Weights of a small transformer language model.
Size: 12 layers, width 192, 6 heads of 32, vocabulary 1051, 5.4M parameters.
Architecture: RMSNorm before each block, rotary positions, no biases in attention or MLP, tied embeddings, some layers without attention, local attention windows, gated attention, exclusive self-attention, an embedding shortcut, norms scaled by depth, capped logits.
Training: a variant of Adam for these matrices, 151M tokens, 9198 steps.
Each number is 128 + 32 x the weight over its row's rms, rounded and kept within 0 to 255. Layers, rows and columns count from 0. Numbers have three digits each. The size before them is the row's rms in percent of the matrix's.

# o: layer 8 attention output (transposed), 192x192, rms 0.127, rows 101-159, columns 0-63
# v: layer 8 attention value, 192x192, rms 0.123, rows 102-159, columns 0-63
# q: layer 8 attention query, 192x192, rms 0.111, rows 128-169, columns 0-63
# k: layer 8 attention key, 192x192, rms 0.108, rows 128-168, columns 0-63
o101 130:132082086101112163148119137148150060138145101113152132125139110064160092135113134111141111179077148144129082150110162155132124132179182158148156125215116138090177107099126088123138101135107068
v102 136:202106139181089105100116092158115185154128115103087060151101137117161122109145107126159136065088113136129177088164098095161122164129151115133072132073145158122117120025114106128112203138156170
o102 133:174121142170107110152121103161107176149120100100121065139123122092136150146170099112110150021095145112109182093154115136151133151136061128155073168094170151100149120002138102092106204136128149
v103 137:130171126169109117119120179154139108124147131134134146115080141184124094092122174097125154122059098067113101124146142082141162166130114142125180153075151122073127206146167110140171165123109158
o103 147:120170157162111127155164184164113090131160134129129130168082116208127107060130147102105139107071073061126083087142125090089129133129072147167205132078145126105135182135157116147119153127116139
v104 129:113143150138069160114108149114116185104119150086150080140094125141065122115122115146174096169104155118140120136165164145156112162110095098135172089130138124172138069157134123119123181045093180
o104 142:090139123124100166110111146115129181085109148117114098121112104140104127129098129118175096143126197104118146139151153132144100178134107097116175110119116115140103094173102177117138155043119185
v105 131:062050144132202115113121141181171125146081173094086131141131089145132095139070120106132121076127133123096155120143116073116114166124154194148101143056144130132230087108144115094141133073134146
o105 134:104053148134178110142146143205186094151093168082094100150102086154148066121035117105133104046114131099112145112142123104079119133116091193130092147057138136139218095137124075077109129077145117
v106 131:132139125101119142097160140158084137117092133133119094091127131166127151092147110101123140069149127151150132203122118136131152143087160070129133115089128056179107139142142127115085125036134138
o106 137:131133118108110117070121097123096182154099131087143097124126130171118157111150147087134144092164178179165131186069141154119158129092143079108123104085142088139111145163133120130085140018132157
v107 135:169155120152078129129146150163027154165121085133149063122083137138112137092097101148087156134174078182073136138134117108105134140090139172146110154187164162104067173138136154125112094157147142
o107 142:129156145154113142108134159170028145158109118141151071131107098129162162081098118106103139107205061108093129142135135096074129115050093153145124122194172160103110202152162161149130093173150134
v108 131:078206182203155121140137129148047094144164113189131122180092124079121165146093056142137118148141180133145137125109151138088135105154131080122143149128111158169120088102125093111137095092178205
o108 143:077194176212145142138144144162050133151142106192116128134114122044124098110102090119121140135134133144082141133123148119110132109160113089121157133130068112156120115101122140123148071090147160
v109 129:119133123189149117131112105099152161114098110077125155100143135092144071118146113111075142166123129185115094151156099131143093149134111160137136137127106173112185090179182097142176091216126074
o109 129:138138120174156131126143124121141174114106120095115141117122117078147109118127104130103151156139131165157095133178131151120101132136117138098143132104120150127177123190192130162183121218093036
v110 128:109115112163137142152129109181163134131109095128117086169124152083109116168142101123126084038164147077169136098144141093161107139144133095135150116174116108165080192123118176086134132113065085
o110 133:121111103170136118127103105187151151127084077140104146159126164089108193138148144109133082063146140098171136093132162158171138164143194061099161103159148130127116222131115152072118140136074111
v111 135:134125138131157161103096131164090169125140115106121112154133126086071083168135133123108137108060100165188112204164121118157134081122129092144129148061129130090136119132176148165139131182146149
o111 138:131135113138158135136106156198104168136122152100127101132154119098072106139122164108108120105099074133183127230126099208151132094158119070125140152073115130074139113121154107144162129176180118
v112 130:163163126083091120104168130186220166159126132126148184137079151112129171104136099138176125154118119121073154136117140169159096105198121156111130093031121109107149132079104110094104124143137148
o112 144:131179099096102133097134119190206170111131119126133184086099162091108140098151127160164128187104157152099170140135132139157108153209151188139130130051096096115153151086130120082107143159092168
v113 134:147165111147091113127143104175118100109103216111147113148100117178191095130133183139104097121123108097111082173164137178122125195157128048126150094057134119125100055158118142106120085092116114
o113 139:179178111151107076080117093162137127085115160093120122152058106212202142091156151168141119139106133121103081159159155151129141191137126041161151089061152125134116043161126140118186082083130131
v114 125:112171174072141150101163121129141179126122220124115150123120132141059113106144145122137140174157148163124152106155156112115157178109115149139087119182139168117118123101153163089098168117105132
o114 134:103168144063140136126150106128152198150105183116138143135112136132100150114122154110138111152174141130144145099147138139095125168133118143130101128185156178091095106127179157083121156118065129
v115 129:162088102151173145126114148035185157126131190116120140131093139055148104139159131132139129121125158115125082150112126151101134163091114128127115117084135168181145175096162071127120109090103145
o115 145:125083094157149137142104127015151181111134146098112140124084145068173123119132153103121156123116120143169094126141103130091144191108130123123087092080123166145116219119159108152140099071077159
v116 139:117118134121082103117096075142119145121149092132139112115125142110117064094117158107140078156100130200126112152140169148140148127127111122142139095143092152106084138155168080198101096130132191
o116 118:135148135092073108111098114190105116089159091102150121116141139108089118077155091126173123103128102203102070163107167130109111098090024121153158114157132163099114104120163113157092093112148167
v117 137:109150089164116113107106176172095166128095073143143150105066134127140114153144164112165119141170107165137093124183124132075110144156120201114111073119135197131114148155124141094182133103154126
o117 146:121128112161110141089075168165100155127110073147156156136077119149125115133143172125122138139149124163125045106153110154102112117133157192120108085118124182120128148115130079067143129141165159
v118 138:200061167160098164145120170211118138112080192062130211092158135096136211203078173123121120139183114114147062110166121144092111135121126093120112171154141095153072146100130136146123174162126140
o118 149:179053187157080156138158155232111165077113182081139166124158146084143185181080160132129167148160112150146102117171127109088113119110123094134142168123115083164084128101152121167104186171084125
v119 133:198035131124108143143132107124153152094128162104131082158173110252113128118184124172145162121142153153158098175140090128131172132107129132111144133113064083091067142111098139168160122137119149
o119 138:166074083112114137146103130131166167092112180126122128130183142244142155144168136149111163148122172165122090198104098144136169173123168136082124162132136063108077140120139157155124101139116152
v120 136:123113141196132082120134174155182137141099178119126000143111113093133114167117151139100125199157112117125152167106098117134134118086131132111144136179115163117161153091115159151141116103138127
o120 131:128098107229130099102112166144188128127118155143128014136104125118132132181101131132137114204129153149110146191159089143177119160097206119083121121170148198145145164103096138159167146105147152
v121 134:101091120089128099144134176144178129132121104155163089167071176151181101128170076146115147203091137068123082136135149156126161105058122067126137137172099143153138144111077148129150148150128126
o121 130:088098104098147108133121174169142125153117139173153105130122182140154092134168092134107162171093149081094087123086173147118151079041130046130117106136138130147136149096103153148152185145128138
v122 130:109132134096202173159194145169185106143142122118096071143101129186154125161115131111157146177080142179136125155157103156082118086192103094115137131127123137103129153131165114147102156190134145
o122 138:091131129125188154146184156172128129150141138106117082116109116170131107179109122110188113176081154191127143136125150144129109092156078135172154141117101135104114124152131093150121164203149139
v123 135:112106065083194114101097139159156168108116123173163127099159120191166133125098140101127190091156081131138103157119163148122123130137131119126133149128169123141110090162168104119121077100109105
o123 140:133123101077183099116113106159138176092130109166124115134165125187129103100101131083123187105124129170145078143110169177136113138182162179111146134080181096130080110168145094111121105121080093
v124 128:117151113052183193125069104153117128156056106143149072105159153105113116132151110078102126122121053086141115171098146117161131083125130145100106124077132108131144159152148137093123100113133155
o124 142:137113144069169199079097091131131126139063119149140086114150177114094136138116135105076106155092111145146128181108155139169146134147180140106078137068139105161132197160113109082076125099112137
v125 128:121156125121112107165157133143135138066129137132073132162085100107109149171151113166116128128103107145124131108098085174144150163108130092153148182098135179130146140163116075117122158073176069
o125 140:102184107087104141119181150153139162098123115153114116143085086101146148129174147183137123119117080103123120114099126109106141141067093075160167132103153202112112166186116123153149153069095049
v126 131:120052089146111114139118188142149112109124153156107159109082123133095144130141107164135129105069100153156120124148084166119110160122128090129085105140164096149086105082120105123118043091110175
o126 134:110058105125117138110136218151151106097115147162069157110113103118111114101153107138131095092095139131162117125128117179131116172103090102120096087147119070115084123097141072128150090137107125
v127 127:103158103166123145157094171146143133140145166122108139094163079192073169187119110154121130126167116100102092165132119135121131104109142108092101116200123169117134071185138156134109103135118147
o127 136:114144149186104151133139156144163134154155139097108159107151096228056140167131081177126138129140123171106096154153072171150134123119152134138119099191117171145128069151061124147123122130151144
q128 063:181086141106145127115112146114148186100120139146126153113156189128158098113126162152152094127099139139127123080102189107091152145125177115070110112120103161164144116131158086053105132166105075
k128 072:104139136116105185118027100108115111074131121118146120109148139112161122129069130155155110136156183129067135142134084120175086131083088173117120094104114170167091151123055107117112114150111148
q129 068:128085107161151113123104165131071095120104113081165106147086168153105108146119113123129127118159136116131202113157126118144095114129123162156119049112096125171116179113135071143060175165115138
k129 069:125159130115164181120162146097132121136049155095110098062143161114131103091181197088128118131165117122119132127136099118113115116169157130130097138162140115105154175098116117172130175118171115
q130 071:145159152138086082200143153079159118095107157170108139085168118148119134080147103085182104124104106180106129144118138105133141108197132122133142105139157107139127116108152110127109193104082149
k130 067:097143140117093099133171102101170069082100136104099152146170141149105101136124115126158153126137141108124102050084061139143091082140082123146090116125205182110157130098111132147132062058081117
q131 068:084113118128140209114134135140162142140163076067163105183112112073172151176077105111094129083109120100163105136196079168099127118070152126145148140118109151143144109149061141141100100152151097
k131 084:146096060138108184148079163217117119180137088146128132171129130161180125128117125129131106196072133098124147132158134133092128108084171129114088140099042118152027091181116182116161180155145126
q132 065:112094124093131102163077092186187130091116042164104132153145143091139143135151113105060131101164114122162152189092141163122150159133125106147122166132179174099140103101119111168181080160113142
k132 069:166056154088073071106147161147100058149126134107105181141158143123135086129144036137146131114144102122158155104143149118176142132144124166121093200154147131163131123120167116116114117143177184
q133 090:145076119119140172127123148156103116102141105066138150198134134150132087174068126137144134163148134122147116082117121136094136079062122156159108149164087085151130162119102122100175146091117083
k133 085:151094086132129184148078155178116128139142110140176129187132113156191110124123134171134165156101140047119168146170139157138110109073141160089117125120029104109083126147080115125099132175121113
q134 093:094130088151170126083143122130111144152069105111177134141147185128164123140156134133098173162068120110078162167120193180113217139115131161110056091119165137086116134154155161140132106161094127
k134 091:137171138168144169108129123118136099111093072041156118100185173101115150135109096085108142116074082127185123099060112131167192165179107109189094167183170183138165134146164116113120121110149162
q135 081:170147131111105127157095089168114153186092100141122088122125143087077075134143174083170103096135119115081117140082116133124140142174106059152124108168131183066137088150179120142105074138096135
k135 110:115163173102105041106150082091121147096099157159132124091123144090065132143160108139121098104144122205147095102105121115121144130170113100180149143140218162141169132117163153128119124120156166
q136 100:120154077116120085112117121107082118153155118068118169197111084132089111144090114157128182162092101161196076092182127107147128079071124106166149153173078085158112128138140106106129129135167187
k136 090:090122160120119116096021154099092173112119140118136102153106112138123111177114148142103136101160141178145151137172106164123088152139098144132178126158118066113121132105105165166133111179120104
q137 092:014133056114127130140100153121107069093111102149165125114158075110130128161108102090083179131087194131150112107087136094114105155127120092165156161065190103111127101120143110139098112128091123
k137 126:123136101116095148104100142104126081163161062107147145158153096146107094124086163125059208183129156084119152132107133110097104124151125102124119140153110149169155051139114108125128166135133108
q138 114:163095082115171145120159119165086148229159151087150108189103130144085118084103119136145115142094108158090130123142161162127189119068133104143125141175087090121128151114161105116180117111102147
k138 110:185128064107158113097158134150148174174157108108147124165067156128118115099111172153103155159111147132069095129132164140124157084088144085117088157137110150130119139113151087089223141090071189
q139 105:150130108099124113103141129166053153130104120055141140127086102134102086136131133205089207067161132069110096092149103144094100145067163124195135143129131134121136137164136134083087130112134140
k139 118:164185127121094167080160119128142134129134091110113144097158119122087092124129128126187197074160111087149097115108138199076138179126114028125126131142084088106156111156138142134105116098132127
q140 115:072189133091141102064167078146140107114115159109134111097085158128126146102048087172135148141089124065112086103166095166160181163176161154095103125132114124122116071128208083158106093153117175
k140 120:073114125119122126104100118133125188136075142121092128152111143147139164121057145180123106132096117119122126126096106153149158185206160137114108095166117119091130089138198039144129067134156148
q141 122:151144130144115082152179112182168126148121154117098099137113153099119161090141107051109175116170143111091149101118135130131131137084183143130095136151077148133117155183149205142167160078181139
k141 126:135114108111099064163144126149102129184096124071170090127141136134166128107149182093162127131130146101062126107098123213149149084098134139096092066157061117143127151154145152118148139118158178
q142 103:166126135169128164068117101168119188181185171099131085198134074099092125101104154145111193046216124148110148104117117151137134182108147126159180138090094127089112151171152112153110059116128092
k142 109:156176159129169152094143146129132119167126117136106104179145102112098118160131140156198139098204080148094099091122127157114132226089150112133173088177130147124110073126131149116136097114123086
q143 100:141077137133086143100123077113126132143150145148148164102073158115157134134101113142081089144077107193109156118148117125150147125112098091189123120125132117115129170145102115133123174109197124
k143 110:120079142118109131071088093134090143097155092140185117072098166139126139057069156148122167159095105172027193108161187113119129097069044149169111175126108107153099150111124152156134149059131145
q144 068:132130129130102112134085100148093049116141159148084187112103098088082144136143120121162171138137161210130178121124108173101116078134093186141152151121188161155091102179111145178158128167096131
k144 063:112153136140095063058123160119102088203119124138050076111087165122110156086197116110095116141103084134152119080136156127087129154132153101183089166189158124097168161121162132127142098165144203
q145 070:083161099105132172154082104162140091116118077098113093149142132096172178113134138117073109120098206090162133157193113146137098078096132087142132187146092173112136133161091159130148100171148161
k145 069:155096136126104163156077112145183217143110137164109104108158072170159171090087091079081163031123145165087116163106139125106129156113178115134125063155078083116078103138098076130107152149072126
q146 067:191056163138112107119173125110116158125172189157091120112081167177118068113152146128164166140131113158109166071119180112132143110165147186120078088169088080125117167134166119166130151091073103
k146 079:100143168108160134074175077105121153095129152108061087064139115115125116108152175142112136116114117189115171098116102123155185139174165129142131142178168120129184165089113122163101099120125145
q147 072:121166103071123113158065145131178147146103085139144130117095113087130235140159135147094137108114088158134088191084105170160138126183128076145161179131193143138120054098102093141153136159136141
k147 062:173089202134103074104181149132120096152141074136079158139154126116101093158082106125158106127129089129171129080152091134124119123071092046153108127123161126135175127103131076138102087138129123
q148 088:142176157097137063179141123127127131161125133180096099084119127109124180097163145124124136102170074171088128167104137131160129148218107134108143105114135147110149098110135106172146145123136128
k148 090:093167161111159100110149124100162088106120145144107105076142124082061138118146105120138091090175107188157087118098113074141134159164092095146171107163189120116221171072168096153115100061128116
q149 066:103111165059066085116089135167132123179138113127096152144145069076100142143120155124143089064191113099162144142084099142100132145186136108153159132158164151095100070140109111118147094132069130
k149 081:163122140113137091085125145082144107122113191165106164091103145081083117116171076121145088107173117179199131134157125087107146131127103114122110154155149083138194120110167093131126052150174110
q150 077:174109099140140166116128169149105179176088175141160136183137180150110101120156160150148163161112153138128145100092132079127126077074154140127081086136076093133134156142133145121190117123168048
k150 078:100145108134122111135063137110129106149141182135186136127135111115111128147140118111107178076104158089109153081166138160108135114126156171127108129123096130113081092157142132127149115148149150
q151 088:143175171144134098092121109122145160161114140179179109087115153094111134080142122146132071123075177115052150165144135147157167153141135142117130095113154171117115109151177136140091108169096128
k151 070:180172101126106093144189083118141142111132107143126120098132165106121192114124134098084145146090119128112093120067103139146146129173140094169117147142203211157148127188153116118124150116138191
q152 068:151150101143121127165071085131125146131117112152184110077162130113081081135129131145158095138090137136122153120153159132130132135077117062152145181139145145105164077133177122088116143180112146
k152 090:132151129105086041080165083091111153135119109186147151084132144116078116105144144155113112136081102161121153153105142107127140122156102084125136137171209175132168139136165090092133121125177206
q153 112:106083087131151129108083123126130118138162206120094149155138155136184159129093091154084114178084139156127091148169150150132161108123142171033101112114045100082088148165097109081176129145089138
k153 091:078089147126126154131065147134134154169109143141118085146146116115124108159105122140112094102162126125105123147155118130107121108135107180133145119139094082068072129082135106141117079163110110
q154 091:141148157122113099109108079074104128151194152080190130127134124151119112185086135202115102164052182177163120120146125110181181146131086166139142102095155097130096114134172146118113098155130154
k154 108:079108141133146093075115099146107132145195095146156165141087133148127131126082179148128144164059117169126152127113166091160143171120078158133124145130159115111093102070154070113151092106100185
q155 111:100132040122178199110080138175163153174175136154136094148179085125156158130091134135092167097091150123065103120125139132148114140093101101095182165146107118093103103084092039117135096103122091
k155 123:141136099108170181099137164123141187172141118143140076098147064133120141152093180156042120117173149060073124136115096135130093178082111132111177133175126168125124098086118124115154122143170090
q156 116:122073074121128091153161136151077142135137140075106107091120131129127124121141123105133161133145106100106126134120181186157102157130114113088125123131085162093126172162113104077167130119084168
k156 124:132145084118094115176157162124151126145116113073107125100144148117119155135115069089165169096149137115138090137121169170121102113187141071151109148113117119088138144169140089103144083106120157
q157 090:163148175184128141110096126093154148069161142107112144064122113093140084065146147172175141151101157149139092138146139121136132123148147156072141157145093118154099100122119132087126160173027104
k157 103:128128143176115157184178145149142143108102171180086136125178117122152120117192091151219090104131125115124109134158116114133135159127149127011164096143141151085120128129085121097077121197117057
q158 094:168119126100060130143100132185113145139152191139160166150108128110116120137183119084173083096130140140093125091129143073060116100091173100131114057185118128051120108150112139132092133157139150
k158 099:146125113099098083107116103137106143096122135132128124169111155116143102097131181188129037132105129110090066081125123065072134058080129132136127091114098114136102171119104114082102110119127145
q159 092:128154147111113138139108134113117133103094108113111138212109105114067097136125142188143129080143149131195107123157081111063139096098189166136119079075092065139147101135152144126092114141132156
k159 105:127149161136122147118141125143150168139115120146101140204143108153103077130182151144189097103185118147169114117137066116102170154138151106050137083115112147084175124106110118114092100155112119
v128 082:149144091107186115136093100134122169119144126106130193110094118135124099135145125167156115183129146105162129090056148151128164168149124144127135187152152166173126091104117098072135107063117105
o128 088:130155153154177140110111197131129142146161107130086168060129085161112105125153090156143167140177137123132219068074166090090103175149160115121126177126121175168120084084112040079114138072107082
v129 084:132144186167149121149126113132125187117058112100155143093106148150149113086123113123123081067089156147104109149127098154159111099157115135140132115112133129039130159114107175159099124164110138
o129 083:172132182181155136155128099118097166143094177078127148106108171205184149089112147090101083129116173141109123141131103157169110155156082169195137119116119140115151101120106166165132098168126149
v130 082:158140157122124106148136152148109140090190108126127154091127062104118161076115152087134127089173116155141083163120077107153054127209133101089191064150144183134169079095115134134134107126030161
o130 075:150137126108123157136117160136105169059183085096130129115147081074130196146119132125156078128159142100170107180118103111141059134166093131135176092155125164179143104102105113107160111167082133
v131 074:067192072145124056079109129131158140158123104133144185151159117165123116174079060132110148136168157117096080127099135095108161137097129127139090110181140152117166123112146081094149154140146078
o131 072:093163073126164135071111150134158147115149116118148175178125107164113077151114055198074141112181115090159071081125104114121178115113119113116112097192159125070171136083159112121181120114167100
v132 076:128134162036172127165106157125115106130070077104118138131154125155156157135096171117140146198178132135155125171127133131132058096150145106116143138133130150094114140112138103156166118121116139
o132 079:126098178069149064164127150091081108118124086155140128116149191191129150160104149121161089173132104104183063153136088171139110070139090101119105141120097120135143175123179125138148110146105149
v133 080:110149139105152122157164160168133096149157115114113165167202113164118119214134119071126078141092113127100125177141124099129148133104121104148143138124114062180125111139155102062126104102136217
o133 083:151140114113105118118132119193160120130138115168138150166172154147107125145134145081184121143128069108126151174121152102105152144094000110148128108115107118143071115157128119096116139152132177
v134 078:144114118143130112137144113153105172129168120076158117087203100083082104159053146132149090062078138151131099089122096133155118145128060118169182112147116128115150101173113128076145174140120114
o134 075:129126159129137110084092137098122117128169100106158133093161124101141130144066172152149121127107108144132065105133140134123072133126000118222191099128119165149161128152132195086164183124147127
v135 083:080073095063084057094092124120156117128117120093078115140140098147117134153106107152118165074064126151123141105084167073123135098120151133131128090162131109119212138177154124088137133140077170
o135 081:100109121073132104102100147100126127121097130136105105124149135119086109128079119190153117110090165151176149115078166090111141090105159149126110076142166113108208110124149156116175124186055164
v136 076:106138134082117115170096185180180149161120117105135094181111132123112136129106116091138043097151130161084121142130105124105105170116128087115138096129135162138129116116106145103127111167131135
o136 076:136150107112111095127086144177187144091103116130135103184127134087111165123108150159156051111166128159099149144106094114044119149111097109071147105095116159124130156100102101116141164152094116
v137 080:171113183124122127093194138188142114174121202061123163120173139097096102188126160097157156091038169117103137087130118119121121140106122133146114167098145112087161113163118162136101127067141145
o137 074:198114163140154159101150162147141095167119211107091178159161128137157085107123164149158216138112148122140129091115169117124101122100035156116130152123124172142160129137086145178125170076129124
v138 080:114185144130137132102121089073131196069094198161103062096089080083175129092167097164109093145084140079188053142132152108135122158111131133126127121091138115138122129153171150167147094136111133
o138 088:092159144123116114131111125091107151091108169138088098131133088132193126143124110158107067126077129044125077127127108080188145183160113122124153123109135106155145149163179145153107111135107135
v139 090:140112088119146131191126145086119103103137184160124108119178102098142134098174145097154119161118149115156132081075142120137143106255115160133150133147128136122099093131101111108138106144087161
o139 084:160103133147125138155129172143088086107127144128105096118193120090088102153144141147124137161165161094165140105077134068095113088200149148167176111149106146121062077136062089079127111155121160
v140 077:091110107153137116087138114126108161125116117092124079119161137133117111115083123115158104085169088207100180113129099191092186127180134129133136181138132100128140148140141149130140098124100121
o140 075:135125133136166097127108093129142130164103177088136067145134138133144127091098121146188114070181120173112159083138090174067152131145182184106122129133135064110115067131149144146178085135143140
v141 079:154106145124095129051150118140086062163172160078113096142189089077105090159075180148110182134070133146104156096117100153128163181082109141139115149136086134138164116108124159186119147126123149
o141 073:108116155109122140091109130133158058161155191095097104144150044119120085142131177137135191128098118121074127102158139183129110153104078132162149108134086128085222125083153173178147143100114166
v142 086:144100041153079112131115132097086142149118135097135186095082124130117129126112111128112135091127145104119135035104141125096169145157153125122128161111121124117109096135115056071121098157143089
o142 083:158124074142086157134122143121101107141104117078150193125137126099113099102130067213113131095146131138140173070138126100089185157127227163065129188132150105148100093101091060038146134134143085
v143 097:117093108137098113106111142143187105084102164096107160158097163128173153131191113108105214153088126121165092143130158103126143078100169106111090117110122140141147140163118153090092168131121141
o143 061:136086108146103162131151118168162176096111154110147113169118138105139119122148090125085138143100172118171146141090123127143155110112255114054134177121133126139129131153112120097089120163079122
v144 074:145071141110132119207151149163150098094141083125090103106185132149076130175119171131129176125108132167127159109176101178125103075108114117088121155156118176096100167100134103150137151074123073
o144 079:174094131100088050175164110132130102105143087169157114106139128109113155150134141091151099166096149158122110146190128197103138069043186120091133161134093163121115132129153109122188121097122098
v145 085:113123116101101077138106143079176127150118136132155098136126119178153120148098137137127070130109164135033160142181114099100126163142118082127135054115113126150162128156062129097138160121159123
o145 091:160116131093136118149095096093145115148106110131163111085143127158135133149132136145146124137134164129104168134211178111066142150147032082193142067080142153150148100093063169111167155158140101
v146 081:163077173121116147144108142146102118129109132151109132132033188153132149079156162111114164202108085129162199157115163176105115119072162134099083089129103165089113121028103167128096126121109139
o146 088:139116152135134112163091130147115087092069139160107157131069150170088180118139121101109167164048109189138171143125154186081120101069211147048111135142096109043141161034113147098107137110116114
v147 079:113151145113106108015133146172116053128159144127151078176114095120123127126097117135095135120133125128153095148071095131082176144155154128125131140083143153153139089137124157106092107127124115
o147 079:099124122143190153092106153133137086126139156104074081198101099121123089122095126134141157089130075103103134117063122092106148139188126183099140109109135128097152102119127160151096135117099131
v148 078:142129138110126145196132170135255107120089203174136040099109136075108152083204185139150186142156146113130122108131130127107108095157159140057112081119088165115120156125127138139147185111053083
o148 082:140128100139106148175146133151173139167094165160115049122132101067086143130177161110116158116135166105100105123088118129103138083112255132044133120133091178106126171134144081137142145095056122
v149 095:038125152109103106180146147127141102215073104180174094130154106145107113088159123146098066144185132184102162140121121066139131111108130127140116077109111143233134117109131109142129094115167151
o149 091:062152144141108112129117082099112085204085137142199108086145175133107152105063154146116090107179110176138128176151145108091154112149173130088069065070118172213140128131141105141135141076127168
v150 084:109042139128081064067098141129130155039137197123153128130103146103171116139108138107122138148075094146147125163170155133124135089085125118135123126093141112099135156171121123149071167115158116
o150 071:124081135129104114092131141133161156067136180127135135162103154100161109148115118098111130147083112176129084127122154079131113099146198151129128155079168127142104142171129140134104161134105079
v151 087:170150097108125112196186150144123118152164055106130153117170131163070156137134037135144119067144131123130130114101125137133128117155111111145140155175104069153122122204166158127154130157068163
o151 081:134159085103126097158187150146139129118169088068111160142177130157101109115128075097139163118131162150143167130065141101081128143162064134173096113153102084111112133191152201123144169145133169
v152 089:164133207107132160091146150089111109110076107094133133154133108179116137088146166106104171137175131156115106182148130123151116144173147147129087148068143154187147117084123145217148130139142112
o152 096:168144190127147150130181150125093115142108112064132118169125074209117111092138121087088187126136145163147092168151143165135119098166176122096099149072106135174155110111121131226182118089148098
v153 077:131085064095137132158064144088105112084149108088172183143054148135123193121107148127092072140115119149145171179146167104143116100158096134146104151110134122159079123178107096100167106159099179
o153 081:118110101094140140182133158110110110092173089044134156146096149136146141116089120106101076151106124181098171174143165107097116108162030110188098167084160112191083128135108076023124151136137130
v154 087:073136089157150140118072108175088142087120150161136121150094132128144143163101113175150176162095170119202108167107118142124171123112141142108072165086116152126092111119156101119145130121079068
o154 090:104118156149124093136108122163098165102093139185093113160057112119147147144076097162119159150111132126153099129111111111135193155091191120081135141059130107115116118143175096142138145106045070
v155 083:192085170119141125167164148099171171140122049074091083091126155146152102171105076112154148150110135108071125142077120157144136176098112118140123164083130124136176149140140151143125173143142108
o155 084:142102158146127122124151157075173154141124080129105105070126106163134073160143113132159192156097149128096139115057118156113135147118085111134103168088119122122156140128165141160141182129162133
v156 080:084186141120136221128116098097160158143173152107153132153146115101146159093143105159112115139087110135170132135122143087158115093090111092141116087111156113065146111116116143121120128165104206
o156 087:075159119100140224122097118098132182139160161088137156152139131103130141152119156182099073160119119113180114133131123116186125106115018125196122078116126107107156139124105180122080122170144175
v157 084:170118128113112142102177098143096122096125123097096159117159111106113110157082200131120217075158124101061082092112073139105173107111151123100110105153070106134124122093159134126105128135114109
o157 088:156092164106108153101167094129107128101101109102112099176123115115122127156128141121134175080151111086088106092132079174188197188137197144078110103193056105149092128079118139163150115155064086
v158 084:149064117133102150124150127115129072078137117149160090170184129114108147176132156135122119091164150138103147205116087116127143117152107133116136079134095110164115097141136176122121139104110189
o158 084:103071111139105129134144096098140074054141100112085064167179110093110148148113178077143138095144124119073137186109141153173166152224136104118090109099056146148103132146096128115116173131095171
v159 096:075148183040116085169084162159133157178063093168149135162121090124100091157057173087138091120154121112120094180137108095104104184096133139144118048143132163089138118075171090157106135165125099
o159 071:127134134087117093114115155107167112142074116172153121202107117144093120138056147132141085109135114122112070134164076152141125187102122160065113057154114140094133150085152066166129142136108104
q160 060:149162114137125127069118122135130124127136119157125094136118114164107134131100123162103179137085153084074165080149115118128114173117152152137147081052143101065183054192053143140107148180197163
k160 076:091146140171122120119106118135171114116116138130156142158103146124113165121155116144158127114120054143101177133085129116066140111171196150102105183163118110114150167131155161126171126101079102
q161 065:124116118151159133173151099146136150093142119143169113205124123100110114135111140197149157093131155086162132121087145147113173163173128132115136142134096096203128117137131113047157103167153108
k161 069:142143103116155156119146128118080107124164131053130179120136119111127125123129100092103143132148170105174129137122122062130108137108130106153139142146103112132106041165070073115080156136136113
q162 074:088096118135135096095122130124120117097128065156158117162100124148100113083134177143116096121119116176100172136132093101086124068085071156153126091108106120143098146114144138075126202122162145
k162 069:154122151120158140153171105114137141112153182124120118105126114107126103118141097192164146128137128084132116157106150093165108128227098187106144129090098140047136183135107116115175198166036124
q163 081:176123115149145219159125172118163156127118080132131114158152122147150134152139216123099142153135087117175133135132093099145151118131111120135128125125132127136059121121107089172166099083138067
k163 082:150101176107126125189212128115085149130160140114177112130115129149133123082120097122158075101156086138100084110140090134099169071164119074111109147109137087103115110105117123083117092064102097
q164 074:119160133087073092117144113112173090080150085181146077121140111125138113095128083155125115109183131141058147154150138148101055138127106125137152173135142175103132096158164160141100078108178192
k164 075:118160095146120123105101148200129154102118153118165196149148143156122136132129111099096153139146128158136116087058211095177132147164125185126112163139102074176125184144224124154179139152120196
q165 087:148076107122151180151102110129116109146109136096194159214163127130157075137173176091095104136098107107149085136143127118134189138103110162128095098126103077076113086097106133108113101169049064
k165 088:127115103129157151150117152130117157086093128074148138234145134141132137118141120115146170156148122080255119112083142120086116170133127094147121105089128084118132090166126097140100098122084110
q166 074:167076102140135172145026174108180132135133096054133122186175130118154129122113181126156132135161081125146115085144120179082101099082140101099104142094110100072111161118101105137140100081096079
k166 078:066098110175141148126045113129117131117084139073149166180129175179135075146075137120128177178107129132163094145097196136104142117076150148152110145052162046126136147115190092120038137126105117
q167 093:162090099174133174140075155121164133138135077101121136226154113117129134119155082096109112127139114090150121108139144169095157137119104119139117140139093098171137082107158105175167096070075034
k167 071:106113123159151170119045117103139138122151142084176151219145136149154074131071151106135167162112129112203142125098134169054140132109091135103137100125138063153110159137127109109122128125089081
q168 087:119163160125121073129148079131145119137068155180134095076133174127085161109120125137141165113136145110158147124128113110133125110195124163137091143089173174109153119139173128123105092183155168
k168 066:158115160096099112152134115170164117140153105125121160098141115069096143122146126156115146063184163137092085125158101133164130130182146114183143157125122133147114116171124171150166128147159143
q169 091:195119156068107101156200109094121145121136089132184193231132141097122162140107137175148106130166064186140201139160108135066171120103141101165084088127129083160151143131138147148150149114111129